config.yaml
num_attention_heads: 2
num_key_value_heads: 2
rope_theta: 10300.0
tie_word_embeddings: "early"
parallel_block: false
warmup_steps: 27
schedule: "wsd"
batch_tokens: 32768
max_steps: 12757
Each number is 128 + 24 x the weight over its row's rms, rounded and kept within 0 to 255. Layers, rows and columns count from 0. The size above them is the row's rms in percent of the matrix's.

# layer 9 MLP gate, 704x256, rms 0.192, rows 23-40, columns 128-255
size [ 98 104  99 100  98 100 101  98 102 101  97 102  99  98  98 100  97 101]
[[ 74 140 107 118 105 147 109 148 156 183 130 130 116 117 144  92  97 139 167 138 146 129 170 108 157 112  94 183 126 122 140 123 108 133 136 129 101 134 135 122 135  81 122 102 103 173 115 103 119 113 133 123 168 137 145 123 106  79 178 109  84 131 162 134 142 115 111 107 121 134 141 130 165 147 149 120  99 168 131 154 107  90 119 150 149 118 127 151 132 107 107 144 130 136 132 147 124  99 183 158 139 146 159 120 127 156  94  98 154 129 170 110 183  87 134 126 114 153 143 111 142 158  94  63 173 147 127 125]
 [161 114 126 192 115 148 122 132 164 107 126 147 166 140 151 152 122 149 149 163 126 128 137 144 125 132 179 164 121 144 107 146 136 110 106 132 121 125 138 131  83 127 115 134 168 155  97  75 126 107 119 137 130 141 136 100 119 171 145 119 132  95 104 119  81 143 130 135 128  84  99 133 132 152 130 147 108 132 109 101 134 102 130 121 113  93 161 145 153 112 110 126 158 154 129 138 123 121 156 152 144 117 127 134 152 170 151  91 136 126 129 150 137 124 156  72 142 166 158 133 157 146 154 134 123 123 104 142]
 [141 115 109 157 165 110 134  79 115 119 176 118 138  98 133 129 128 141 113 122 136  89 132 154 145 135  97 152 103 130 148 138 106 150 129 109 151 152 160  76 122 119 133 166 110  96 151 138 146 151 135 164  84 118 123 150 108 169 144  86 146 126 126 151 167 109  97 139 129 130  69 124 162 154 115 108 136 111 104 144 145 139  93 138  80 116 143 134 152 122 133 128 116 136 144 155 105  93 137 145 122 110 112 147 181 114 150  77 108 130 150 147 109 159 151 140 108 148 105 135 116 157  87  79 112 100 121 131]
 [116 132 100 120 147 133 157 132 109 132 120 156 128 154 137 117 101  96 112 155 112 197 105 112 126 157 127 108 115 136 145 148 122 140 141 130 133 119 127 132 113  94 117  88  93 135 108 124 184 116 143 107 146 102 134 122  82  94 110 126 116 124 100 130 129 197 186 113 157 194 125 101 112 145 133 128  88 175 137 147 127 136  94 134 151  91 115  87 128 137 124 122 114 100 107 150 130 144 147 131 188 138 155 142 151 128 123 178 132  79 148 141 120 138 123 155 146  70  91 131 131 100 113 117 123  98 161 117]
 [128 147 119 145 136 114 141 127 124 142 153  84 144 108 154 131 113  73 134 175 130 148 108 135 182 133 135 113 165 149 152 116  88 147 142 118 116 115 130 104 149 129 112 130 124  87 129 120 197 138 121 121 149 110 109 137 119  78 113 131 116 105  80 146 160 173 126 149  66 121 145 112 165 113 102 151 136 118 149 118 106 134 144 147 132 129 145 111 104 119 160 120 153 116 119 126 124 147 172  61 119 132 145 147 161 128 167 118 113 114 131 137 111 143 128 114 126 117  90 146 151 126 150 172 158 144 103 120]
 [119 142 110 128 107 109 134 112  89 131 149 139 149 138 180 107 137 155 149 140 145 138 158 134 116 137 108  84 137 149  86 162 113 126 103 172 156 119  89 178 111 127 129 113  70 131 171 134 120 119 114 134 117 125  91 119 121 137 125 169 121 146 107  88 163 180 112 144  87 130  83 160  94 180 133 106 156 161 116 147 131 142 127 107 168 113 105 162  82 135 128 155 132 151 168 106 155 118 116 107 148 127  65 127 134 152 160 141 160  84 146 137 123 116 137 152 139 113  94 100 153 131 156  85 159 101 109 169]
 [ 90 106 175  95 125  97 101 165 134 132 132  94 131 113 162 105 113 149 140 179 119 117 140 118 145  92 133 154 144  90 168 144 114 130 146  82 105 130 110 112 103 115 109 112 139 124 108 141 135 116  94 130 107 135 108 144 153  96 167 113 102 163 123 114 101  98 152 137 156 152 116 141 165 163 134 145 116 105 146 133 118 134 110 117  92 131 148 152 168 104 123 141 146  91  65  85 114 135 130 132  99 156 121 178 134 149 114 139  78 149 122  97  77 133 110 130  66 132 114 166 180 128 116 118 142 136 121 162]
 [153 167 147 113 168 107 126 157 125 112 142 119 126 157 120 120 123 156  85 134 202  89 100 119 108 171 188 152 145 155 155 126 140 143  93 122 125 146 170 116 119 124 115 115 153 116  95 111 147 102 161 154 182 157 108  88 140 131 125  90 140  82 102 149  88 120 145  88 131 118 166 132 151  85 162 139 117 132 113 126 126 124 102 117 123 114 107 124 115 107 149 155  72 133 157 140 120 181 151 138 138 159 118 131 182 163 164 134 118 109 137 128 109 146 106 119 104 137 185 125 117 109 143 113 104 124 139 134]
 [137 153  75 119 142 121 118 127  98 148 144 119  92 110 145 120 138 148  93 134 143 113  96 108 123 158 123 135 122 126  91 139 124 128  84 126  96  86 151 132 156 101 125 185 151 111 141 137 113  89 128 155 130 135 103 124 176  84 119 151 131 110 125 137 119 156 103 126  95 124  95 143 118 131 144 108 143 124 107 191 132 114 134 113 128 134 108 103 108 110 108 184 110 103 145 114  78  91 141 133 161 183 132 167 143  83 124 134 118 147 129 140  98 122  83 140 159 102 159 137 149 144 159 118 115 163 141 129]
 [122  58 140  98 137 102 134 140 136 148 119 132  89 142 109  83 144 112 121 116  92 154 167 124 115 123 100 141 139 135 126 116 145 139 137 128 146 127 161  98 115 107  42 118  84 122  81 159 148 138 183 129 140 151 170 150 123 116 125 117 127 133 130 107  90 137 112 140 150 156 151 137 130 121 137  85 181 163 157  80 107 123  89 124 137 130 106 123 112 164 127 151 125 133 142  91 137 123  92 108 127 140  80 147 112 121 153 167  79 153  97 126  98 112 147 103 161 142  86 164  68 127 101 145 108 101 124 149]
 [119 168 130 105 116 115 139  94 150 117 154 109 137 105 132 147 166 115 125 112 127 135  87 149 149 167 139 150 103 149 147 153 127  97 130 126 125 119 119 152 125 159 130 104 114 117 143 142 161 103 144 158 149 122 119  97  86 120 119 123 111 116  99 159 163 149 150 112  57 127 150 117 137 129 123 117 146 117 175  74 114 101 145 122  80 124  69 163 123 113 130 110 103 156  93 100 113 172 135 114 128 136 148 115 152 111 130 109 115 139 157 144 129 121  93 143 138 142 149 125 134 124 100 131 127 119 137  82]
 [111 110 120 114 110 149 142 128 127 102  87 105 136 121 129 122 120 111 172 116 128 107 106 155 141 110 112 116 145 114  94 108 126 128 159 141 131 125 104 118 165 141 156 121 155 106 134 127 143 102 156 140 120 134 126 114 140 112 126 188 110 176 174 123 131 143  94 124 121 109  91 147 121 152 138  85  78 163 148 103 142 136 128 100 143 175 114 158  99  87 106 135 111  98 109 125 128 128 155 149 140 112 128 116 146 161 100 144  97 160 163  70 126 160 125 143 142 133 160 132 117 137 135 109 115 147 139 147]
 [106  93 124 106 112 110 156 104 114 132 117  99 105 132 108 140 109 130 161 123 150 175 134 139 171 164 131 150 143  82 165 116 137 154 161 134 121 144 103 113 119 117 132 119 106 152 135 136 129 165 116 144 100 128  74 102 119 112 126 109 149  88 129 134  83 102 171 143 117 129  93 115  95 138 118  98  65  76 126  97 118 125 111 136 146 135 113 128  63 133 129 170 141 130 115 138 155  98 137 126 122 109 114 167 146 129  96  90 153 131 139 125  95 112 145 111 122 137 121 175 132  90 119 147 108 155 129 120]
 [148 133 156  89 187 121 153 123 147 133 112 141 118 136 150 123 120 141 122 120 149 123 110 142  99 126 125 136 102 170 132 128 123 120 104 176  67 156 106 139 141  98 149 127 132 144 120 116 128  94 170 143 108 143 122 107  94 154 137 150 130  99 141 153 155 170 113 111 164 105 131 133 114 105  66 104 123 103 133 115 116 174 125 131 134 125 116  92 151 101 148 105 109 111 129  94 110  97 140 140 134 157 160 142 160 141 174 127 141 161 115 108 129 188  95 135  93 133 143  99 164 128 108 133 154 108 152 155]
 [141 130 106  81 128 115 169 103  66 123  96 152 132 105 137 121 126 110 117  88 147 154 116 109 114 126 116 109 126 131 164 164 111  82  96 121 129 142 176  99 178 132  97 125 119 128 110 150 143 154 101 159 126 160 144  96 146 114 116 166  80 112 109 123 153 139 142 132 129 143 117 134 161 117 127  94 137 117 102  87 128 133 131  95 114 132 132 114 139 119 148 143 174  81 103 140 166 177 106 122 101 146 145 139 115 139 151 118 101 106 125 106 141 126 190 132 149 110  83  84 138 130 129 135  88 129 111 132]
 [138 185 132 155 160 111 118  82 138 103  88  66 106 122 146 144 134 135 162 136 119 167  92 152 119 121 147 124  91 142 135 131 161 156 127 132 157 157  93 123 125 128 163  95 126 149 100 202 108  89 170 160 135 130 135 145 123 164 111  83 100 125 109 119  96 152 127 156 111 128 144 107 138 138  95 148 141 110 128 168 130 168 153 159  85 110 112 148 145 146 123 125 150 105  95 142  91 159 139 108 124 129 123 138 110 151 109 104 128 150 116 106 134 142 134 117 149 101  90 159 124 111 109 155 161 111 164 135]
 [146  88  99 123 143 137 170 158 124 143 141  92 193 133 138 136  98 142 102 141 178 115  96 129 117 183 157 181 120 104 122  92 133 125 142 105 112 138 140 123 157 119 144 135 134 139 124 123 151 105  99 163 160 124 143 135 116  92 149 154 117 110 118 138 191 133 108 100 169 160 149 131 135 108  97 103 152  70 118  85 113 180 133 127 126 157 106 128  78 136 148 132 141 139  87 125 154 157  94 120 138 151 102 135 134 179 127 108 152 148 112 115 170 110  95 112 139 182  96 123 156 127  85 112 113 131 188  96]
 [140 148 100 167 145 152 143 156 124  87 122 110 131  91 111 140 133 165 137 146 122 127 115 109 193 136 138 128 111 168  86 139 138  92  73 151 165  72 131 150 100  92  74 111 105 129 137 108 136 128 125 142 110 144 156  88 131 146 137 110 131 143 102 130 134  86 141 177 108 121 170 201 111 148 104 146 140 169 152 154 108 102  87 107 162 128 137 123 123 119 153 127 148 136 131 140 124 150 142 121 161 120 162 112 108 127 118 138 123 145 121 140 142 128 133 101 143 130 141 147 138 137 121  96 124 159 130 151]]
# layer 9 MLP up, 704x256, rms 0.206, rows 23-40, columns 128-255
size [ 94 105 102  99 108 100  93 102 100 103  96 105  98 100  98  99 100 100]
[[ 87 131 128 151  99  86 147 168  96  88 125 144 112 131 117 175 129 135 132 120 163 127 148 128 136 121 137 182 111 141 170 153 124 143 167 125 155 116 131 103 114 158 121 109 145 124 134 105  91 139 134 135 167  80 159 161 126 121  99 114  71 124  99 109  98 176 166  89 110 118 134  96 107 156 124 137 118 128 108 137 112 171 146  78 118 106 112 159 107 128 122 144 145 135 121 136 163 123 128 151  96 120 168 122 133 115 128  96 104 146 134 161 149 122 117 138 120 136 151 178 163 119 103  70  94 156  98 106]
 [108 160 195 110 119 129 102 160 145 135 146 136 118 109 132  75 114 152 133 126 163 145 171 122 123 129 118 135 149  56  55 141 110 144  90 145 129 133 143 112 140 157 138 103 114 134 116 116 137 131 134 184 129 125 137 128 162 137  75  95 168 127 147 136 130 101 107 119 157 144 129 145  96 104 149 152  79 103 152 124 124 136 132 146 121 134 103  72 118 145 164 140 132 125 157 138 121 102 144 135 115 159 100 163 111 166 127 116 137 141 128 173  92 126 150  77  93 125 179 135 114 132 152 108 104  96 139 126]
 [135 112 130 154 112 141 141 130 137  68  62 113 137 200 152 109 123 114 166 128 117 125 160 103 157 159  81 106  98 154 131 106 109 110 140 112 103 123 167 145 113 197 134 125 146 112 116 106 106  85 114 148 149 133 150 163 121 149 113 133 145 113 146 116 135 151 141  83 133 131 136 160  93 112 178 123  94 142 197 109 124 152 134 110 105 142 134 149 110 114 155 117 175 123 141 145 142 150 150 130 135 166 161 115 105 146 124 120 116 109 156 101  95 142 138  89 163  79 102 134 123 148  93 147 126 129 123 108]
 [135 186 145  85 113 140 112 168 141 146 110  96 154 114 150 105 127 153 127 171 115 112  81 115 173 107  88 157 144 179 136 120 137  76 133 147 131 125 144 148 121 128 125 109 106  93 151 120 156 122 144 173 139 161 134 143 129 117 134 119 118 148 130 127 128 159 107 143 142 136 141 137 110 118 119  73 105 111 142 122 144 143 172 155 111 169 154 153 124 109 153 172 119 109 101 126 197 164 107 132 156  96  94 127 135 143 137 143 111  76 140 122 130 100 113 126 173 133  72 120 115 168 121  88  86 115 133  89]
 [131 143 126 132 132 170 146 185 121 167 112 154  94 128 136 181  99 139 135 157 115 116 161 136 156 125 143 150 123 106  97  92 157  96 145  84 123 100  88  75 116 112 127 109 110 170 132 149 114 146 119  70 132 160 147 124 136 125 100 136 124 175 124  77 135 154 154 108 154 129 132 148 111 113  72 108 110 163 140  93 117 153 115 127 101 125 151 102 140 120 109 117 120 163 102 113 125 116 169 141 129 115 122 132 124 138 138 159 143 125 112 109 123  92 124 156 183 140 179 152 151 152 141 141 126 134 121 108]
 [183  98 101 137 122 109 139 134 124 141  76 129 116 102 122 138 134 116 118  83 127 117 137  81 123 133 141 141 107 136  80 115 118 123 111 104 164  99 132 110 127 142 172 136 163 151 117 121 151 179  68  56  94 140 138 128 156 134 141 100 123 109 104 122 100 146 135 109 123 180 110 120 157 154 168 119 164 137 137 134 107  77 155 105 172 160 155 142  97  98 132 151 154 118 135 107 142 111 132  93 116 116 145 134 139 123 115 111 139 129 119  96 141 131 124 160 153 117 165 135 130  99 137 105 143 135 122 133]
 [134 129 149 149 151 152 120 138  93  96  99 141 111 162 114 163 123 137 138 130 140 132 102 145 143 145 177 107 133 151 103 103 156 127 109 197 147 143 119 143 120 148 138 111 109 138 134 124 166 102 128  99 150 146 149 114  95 112  94 103 141 147 119 179 130 112 105 137 133 100 129 162 130 142 136 139 147 150 137 130 124 185 122 148 120 122  98 106 122 127 119 115 154 160 148 167 132 148 107 118 114 120  98 157 110 143  66 117 156 147 143 118 178 129 149 138  90  77  73 135 133 101 118 105 137 100 149 121]
 [121 123 141 148 122 143 102 160 128 110  79 133 150  94 119 142 108  87 161 119  80 120 168 150 112 128 101 100 134 117  76  88 101 149 111 154 143  68 127 149 174 101 141 150 120 134 152  94 103 106 115  90 104 126 122 117 108 140 144 122 127 103 127 130 145 116 145 120 109 104 129 137 160 135 151 102 111 138 147 156 104 138  55  85 139 144 135 118 125 155 141 122 106 146 104 132 115 147 137 124  91  89 176  84 151 128 173 122 111 111 234 100 146 123 128 151 160 107 145 172 152 130 129 125  96  90 128 100]
 [104 117 104 129 147 151 154 120 105 132 142 110  79 112 144 119  97 131 104 143 150 140  95 121 115 102 169 116 154 146 173 161 153 130 107 127 129 107 105  99 142 121 130 151  90 133 141 181 118 182  77 149 118 131 132 170 155 182 114  98 149 118 117 146 129 136 127 136 107 119 128 132 111 163  88 148 159 108 107 132 121 138 150 127 120 107 104  87 135 120 138 129 129 103 176 113 120  74 128 163 113 114 116 159 108 122  81 114 126  88 142 220 151 111 141 178 121 150 107 135 131 165 161  99 181 117 118 132]
 [145 126 106 109 107 129 148 160 161 114 105 187 139 109 164 131 161 124 158 127 142 172 152 176 112 156 135 121 127 147 161 121 133 137  95 140 161 122 135 135 139 148 126 115 154 157 145 136  92 124 117 119 121 125 121  83  80  93 128 127 132 120  64 120 155  75 130 134  81 107  92 128 138 137 141 135 119 135 129 172 128 140 135 113 105 154 125 153 120 128 103 114 142 129 156 153 106 122 146 177 120 142 149  81 112 133 122 133 115 156 160 121  89 141 149 136 154 127 136 146 183 148 105 141 123 153 119  95]
 [100 126 141 122 106  91 108 174 132 135 124 155  94 125 139 103 118 134 139 120  91 140 152 154 106 148 153 158 106 109 112 124 155 127 116 149  60 141 144 130 144 130 151 120 132 126 183 138 136 170 108 115 161 126 156  97 133  86 102 120 142 122 124 116 110 136 109 123 133 112  96 123 146 132  91 180 109 114 139 139  74 167 174  63 142 153  96 119 124 105 119 149 157 158 194  91 123 148 120 161 122 169 123 124 144 129 142 169 132 136 143 125 167  99 178 114 131 116 116 112  98 111 107 139 165 130 128 141]
 [145 150 127 143 127 154  94 137 100 127 128 134 135 191 122 135 102 138  76 142  82  98 143 117 141 144 110 138 127 130 141 121 139 137 132 146 168 105 132 151 119 112  93 127 101  93 114 159 107 161 108 130 132 123 159 119 130 134 133 146  56 125 166 129 131 116 104 119 152 133 107 119 106 115 113 157 135  90 124 115 117 106 146 134 115 148 145 127 145 122 119 150 102 111 133 126 128 107  69 131 171 156 139 108 138 140 155 109 158 121 123 106 108 103 143 119 130 136 106 116 155 107 116 128 158 138 129 133]
 [163 109 104 155 116 132 187 129 135 138 136 102 123 148 163 109 119 120 154 130 180 163 148 116 147 115 148 125 173 174 131 120  93 119 122 141  74 145 122  88 115 129 115 127  93 145 106 111 164 126 165 106 122 102 138 130 135  88 130 156  73 120 101 137 131 126 120 133 137 132 114 152  99 138 139 101 124 122 113 121 134  69 138 110 128 130 121 142 140 139 131 106 141 130 127 126 155 120  65 145 119 114 121 121 138 137 131 150 116 145 118 154 175 121 114 135 136 100 131 109 103  99 135 151 104 122 130 158]
 [ 94 144 146 113 115 115 166 120 107 152 131  83 137 150 107 125 153 123 126 157 108 170 101 115 168 161 131 124 110 141 116 152 137 122 133 145 153 111 112  91 175 133 122  92 160 151 131 102 164 105 121  96 163  75 150 144 158 118 123 150 106 150 113 126 177 138 152 135 120 124 126 133  78 119  84 129 158 174 108 126 158 126 121 138  92 139 124 122 137 112 121 166  81 164 137 138  99 126 127 140 138  99 148  69 112 136 116 101 126 104 132 128 121 124 160 123 110 127 102  68 105 157 143 147 118 153 102 141]
 [111 149 135 116 146 154 130 113 105 151 156 137 138 131 173 122 130 118 131 120 108 138 136 117 115 106 157 145 158 158 112 135 146 124 125 119 127 168 138 110 153 118 129 165 137 131 150 102 142  92 112 171 132 135 141  75  97 112  76  82 159 157 137 160 118 148  75 123 115 142 128 161 171 163 195  89 118 170 190 128 129 117 114 146 160 105 128 138 122 125  91  98 106 139 102 154 165 131 106 135 117 138 149 111 120 125 127 158 102 111 174 149 115  96 122 131 152 133 110 104 111 134 138  93 169  90 127 173]
 [114 128 154 129 113 137 148  87 129 127 101 117 129 129 139 124 137 119 172 149 141 115 115 114  95 111 112 129 128 135 110 142 172 140  83 154 136 129 117 114  57 161 108 129 127  73 103 107 141 151 114 172 154 151  94 131 113 126 144 144 114 154 147 148 125 117 164 132 118 117 160 150 102 153 132 133 116 107  92 101 139 127 153 118  92 154 122  65 117 114 138 101 110 122 108 103 145 131  99 135 122 106 157 126 170 108 117  88 107 101 140 110 119 149 142 135 161  99 140 122 146 125  97 104 120 169 121 148]
 [138  98 142 120 117 152 121 130 129 135 142 151  90 100 120 104 130 142 140 117 163 168 148 124 131 146  71 137 111  99  99 133 140 132 118 123 148  92 115 148 120 107 116 177 122 105 144 164 114  73 131 116 141 103 169 138 169 146  78 118 140 171 124 132 116 117 117 143  97  86 128 148 138 157 129 152 133 128 101 101 127 157 149 164  95  91 152 155 124 147  95 114  89 141 161 137 159 150 151 175  99  98 164 143 118 122 110 120 112 115 151 174 111 125 100 145 119 114 120 124 124  71 118 151 133 115 137 119]
 [124 113  71  80 129 139 159 124 122 139  76 145 125 112 131 151  85 115 117 108 101 119 141 141 106 159  91 138 137 116 123 152  94 122 117 109 159 139 143 116  83 142 126 135 146 118 148 144 140 130 139 143 105 103 119 133 126 117 103 144 152 119  56 175 114 125 197 144 137 158 116 135 178 136 118 127 159 158 125 138 174 143  88 114 167  82 136 130 150 113 108 111 173 134 129 112 149 118 146 155 107 153 137 135 151 139 137 140 108 122 178 131 132 146 129 119 122 139 162 146 113 122 108  98 153 107 153 148]]
# layer 9 MLP down (transposed), 704x256, rms 0.119, rows 23-40, columns 128-255
size [ 96 103 103 103 104  99  92 103  98 104  99 104 101 104  93  95 101 102]
[[156 167 143 130 151 146  95 136 140  82 136 138  91 164 116 146 103 100 159 144 141 118 149 134 121 103 123 175 122 147 122 131 100 122 132 122 145 157 148 142 148  96 123 125 118 147 129 137 106 113 106 150 116 131 119 125 113 113 123 116  90  77 149 184 155 135 112 169 131 134 126 160 150 130 125 109 110 151 135 118 140 115 107  89 171 104 121 115 145 135 114 105 112 113  89 126 112 151 100 127 155 134 154 179 115 133 125 154 180 131 110 134 153  94 139 123 110 137 109 113 110 147 145 164 122 102 127 185]
 [117 129 125  89 141 108 140 145 121 130  68 160 111 158 162 157 133 133 146 124 122 102 159 154 136 133 124 124 134 127  93 131 104 116  83 100 129 135 139 148 135 151 114 117 122 144 130 122 141 137 151 144  78 136 127 108 183 124 123 111 125 114 149 135 128 104 117 105 115 134 120 146  84 127  89 160 125 107 111  46 112 109 102 119 122 149 139 121 150 153 102 134 154 139 130 138 130 166 134 132 123 106 123 110 117 115 171 118 114 134 194 109 132 121 156 142 143 127 119 137  65 187 110 164 117 148 104 112]
 [126 128 175 142 109 141 102  99 131 127 126 144 128  94 152 106 125  70 133 106  89 160 134 116 130 188 107  71 122  48 127 131 124 118 122 152 206 146 122 113 150 134 115 101 117 112 155 155  98 116 101 144 143 125  99 121 114 110 107 149 117 115 156 155  82 147 144 129  91 125 169 116 131 159  85  95 110 117  97 111 135 101 122  88 171  96 116 135  99  88 144 115 132 129 100 140  90 120 158 115  86 139  94 130  78 136 156 131 135 107 107 123 127 150  87 107 127 100 110 143 140 137 184  95 134 159 142  99]
 [122 104  86 139 127 170 145 118 151 168 119 139 121 135 103  93 124 129  99 122  89 121  93 161 149 143 145 177 101 114 115 130  70 161 118 159 108 112 150 136  99 138 146 167 118 117  86 164 139 125 114 118 158  93 131 142 121 140 105 147 130 121 121 103 136 121 130 152 142 117 123 125 162 134 103 136 101 154 150 134 173 146  61 149 176 116 155  94 121 140 101 111 100 153 146 146 149 123 149  98 110 106 114  97 123 113 139 128 115 156 157 117 142  92 145 146 125 106 133 133 109 148 115 112 123 128 121 139]
 [ 92 159 134 143 122  98 121 108 107 167 109 113 132 125 138  90 112 118 101 120  99 138 162 118 159 107 167 142 146 104 120 158 130 131 104 111 134 168 122 132 122 121 119  87 137 120 185 174 127 139  95 147 112 109 144 121 112  96 101 118 160 141 146 131 117 138 151 147 132 162 116 115 132 132 125 116  89 113 119  79 119 108 116 118 135 109 138  92 151 150 146 139  75 127 115 122 137 141 108 152 150 123  93 135  60  56 147 171 129 140 158 162 171 133 125 134 172  92  98 152 125 102 155 118 134 151 103 146]
 [167 132 154 128  78 134 145 148 166 101 135 157 134 119 145 109 134 109 124 128  74 135  91 117  83 123 144 128 164 144  87 167 125 129 119 138  96 131 110 159 148 125 153 129 117  92 153 150 139 147 105 133 164  84 110 140 122 145 149 155 149 156  94 145 145 129  70  91 145 109 124 142 129  93 145 123 105 141 148 109  95 116 113 170 102 134 108 101 166 134  71 131 101 125  68 115 153 136 154 164 112 152 159 112 102 164 120 110 127 120 153 178 129 176 154 115 139  97 103 150 124  95 149 111 122 125 123 160]
 [141 124 128  96 143 113 125 133 158 139  84 109 128  99 160 112 156 117  68 137 128 164 133 138 138 131 140  90 163 112 122 159 104  93 137 115  70 100 172 128 172 127 120 118 124 107 107  97 140 152 173  85 133 143 103  95 103 146 138 106 167 142  87 123 150 178 146 104 117 134 114  95 119 124 127 116 131 104 132 138  86 111 101 143 108 129 136 170 114 175 152 129 152 141 168 113 127 128 148 107 173 110  96 131 114 126 137 150 144 127 129 154 101 137 106 170 125 119  96 126 122 118 121 115  97  98 112 125]
 [150 137 115 105 141 119  91 134 115 121 142 130 124 151 143 142 133 142 154 169 119 111 149  91 112 109 124 169 151 151 109 159 168 157 131 154 150 127 146 128  96 138 155 125 147 114 161 150 121 149 129 145 164  47 127 106 129 147 143 102 116  95 126 180 158 152 150 106 103 165  99 128 128 187 109  95 127 100 126 101 136  59 112 138 130 105 128 125 118 129 134 175 151 109 138 120 137 132 155  87  90 100 146 145 118 125 113 135 112 113 156 116 147 100 126 165 144 125  77 136 143 156 141 148  89 117 130 124]
 [104 101 153 131  93 101 132 103 128  76 171 162 106 131 154 144 134 111 160 104 139 114 163 141 145 120 135 126 131  88 144 134 114 130 117  98 119 150 127 125 130 172 134 174 111 140  65 133 144 104 124 150 128  88 139 126 108  92 100 137 140 140 111 156 126 154 160 112 129 131 113 154 138  85 130 143 130 126 124 130 104 138 128 153 144 166 138 160 180 135 128 108 132 127 111 131 125  69  88 140 111 149 129 104 156 120 110 135 127 186 165 115 158 118 113 115 116 107 147 125 143  94 107 150  80 112 128 129]
 [139 115  83 116 140 127 125 135 125 102  97  94 116  72 110 120 101 161 131 123 138 120 126 150 104 122 108 152 130 134 100 100 120 156  99 144 133 130 153 156 131 144 117  92 125 131 129 120 150 144 113 157 136 137  62 103 116 106  95 164 130 130 157 131 146 161 124 107 117 149 114  75 147 146 141  99 136 144 122 125  90 167 154 127 125 118 148 133 132 136 119 150 128 116 141 172 131 192 134 146 169 129 105  98 133 152 168 132 116 132 140 125 152 112  92 160 121 117 141 110 113 120 134 151 136 126 141 117]
 [122 113 116 122 165  88 175 126 124 151 138  95  57 125 103 113  78 124 137 109  98 118 126  77 162 126  77  95 165 114 109 115 136 117 109  88 111 136 143 112 124 125 150 105 132 141 186 131 116 144 144 160 124  87 124 150 112 154 118 127 146 105 138 119 121  84 150 139 140 120 150 110 108 178 113 165 152 145 114 125  95 123 107 111 127  93 123 102 144 131 154 123 143 116 133 141 139 139 154 112 173 118 104 155 141 174 104 125 126 122 179 165 132 113 140 105 123 119 137 146 135 116 134 146 134 119 131 151]
 [164 115 151 126 118 148 151 112  81 126 114  85 171 139 131 108  84 116 154 134 150 109 101 115 149 139 144 166 130 136 144 128 113 165 121 116 116 118 140 128 106 169 149 147 120 130 131 132 119 160 159 126 150 159 103 134 133 162 148 100 103 109 111 167 144 116 138 161 122 150 164 124 111 160 124 139 182 137 139 124 172 118 142 113 146 161 134 143 140  96  97 107 161 124  90 133  70 138 141 176 129 133 139 141 107 161 104 129 128 110 117 139 121 152 145 134 132 110 150 157 153  86 116 160 175 163 154 132]
 [139  82 138 140 129 111 152  66 123 135 133  96 193 121 122 140 117 142 169 141 144  97 118 172 128 117 132 172 136 127 114  79 132 136 108 127 122 108 151 115 105  95 128 123 134 136 119  94 172 117 120 131 100 154 135 143 154 161  86  88 119 146 149 125 125 139 190 157 153 126 125  93 129 167 117  94 141 116 112 104 153 137 132 180 166 110 134 165 118 136 153 124 113 139  82 116 131 132  83 155 103 125 117 117  91 142 152 153  91 147 148 140 104 171  68 125 131 142 127  96 120 136 137 129 103 113  68 113]
 [118 161 169 145 143  84 155 108 112  75 181 123 141 134 115  88 133 130 128 119 147 116 138 132 166 124 108 108 152  70 128  99 105 112 144  69 126 129 148 135 120 112 112 106 147  96 141 148  95 196 166 152 140 128 123 119 136  87 150 129 130 191 141 135 143  92  92 114 106 159  98 143 153 119 144  81 146 111 123 127 102 132 134  97 143 118 161 136 132 184 153 114 117 142  81 128 141 154 123 142 147  75 155 102 127 146 150 116 142 163 128 148 107 157 117 148 103 169  99 133 123 124 113 110 140 160 104 159]
 [126 135 108 171 126 115 166 153 158 110 130 126  73 144 144 110 123 154  71 123  98 125 116  99  96 120 113 136 105 156 177 146 151 182 143 128 162 148  97 135 116 133 155  88 150 101 149 148 149 101 141 122 113 109 132 143 133 148 129 124 128  98 101 117 107 120 121 132 130  99 154 135 116 132 142 114 122  97 133 132  94 160 101 103 130 154 158 142 130  96 128 111  82 122 121 123 137 111 140  88 134 161 135 148 156 146 100 126 154 147 150 102 159 138  76 161 109  89 140 153  99 109 119 159 148 165 149 112]
 [128 109 119 140 162  48 121 102 177 124 117 139 127  92 171 104  87 168 123 171 128  82 131 131 140  93 146  97 141 119 100 142 135 139 136 144 111 118 119  82  92 106 106  97 141 106 152 150 150 181 168 114 134 133 144 111 152 146 127 127 135 107 102 122 149 107 173 124 133 132 103 174 124 111 138 143 125 113 151 135 117 102 130  85 127 130  99 149 127 125 150 117 135 133 124 148 130 140 129 115 100 129 100 125 108 146 139 157 141 132 108 127 144 108 138 141 120  91 177 151 125 119 156 110 117 119 130 126]
 [116 136  82 161 135 126 114 156 168 156  99 144 122 145 166 131 128 168 167 120 170 131 170 113  94 153 138 125 122 103 122 131 130 165 129 140 171 144 128 129 127 120 110  98  91  72  79 139 103  95  88 103 117 104 110 187 117 119 118 141 102 107 171 157 101  91 153  94 140 100 119 157 156 119  79 155  96  79 186 129 125 149 112 118 129 146 108 136 117  99 145 126 169 148 111 118  88 127 175 105 141 100 122  93 165  92 153 122 120 144 146 109 125 115 109 105 150 154 122 128 152 126 145 122 112 101  99 132]
 [118 101 151 129 121 124 134 140 144 110 142 137 138 118  80 172 180 138 153 114 118 120 160  78 123 137 114 108 125 121 123 147 145 154 157  79 146 142 152 143 109 104 105 149 146 123 138 127  91 127 144 116 101 106 118 100 129  99 107  88 123 118 106 116 133 130 126 105 144 143 147 140 123 178 114 133 106 113 142 175  84 119 114 120  81 149 103 113  75 122 148 143 136 114 139 158 104 113  77 129 146 133 174  89 100 151 118 140 137 151 133 136 132 101 110 102  85  95 163 155 149 114 126 123 108 144  84 108]]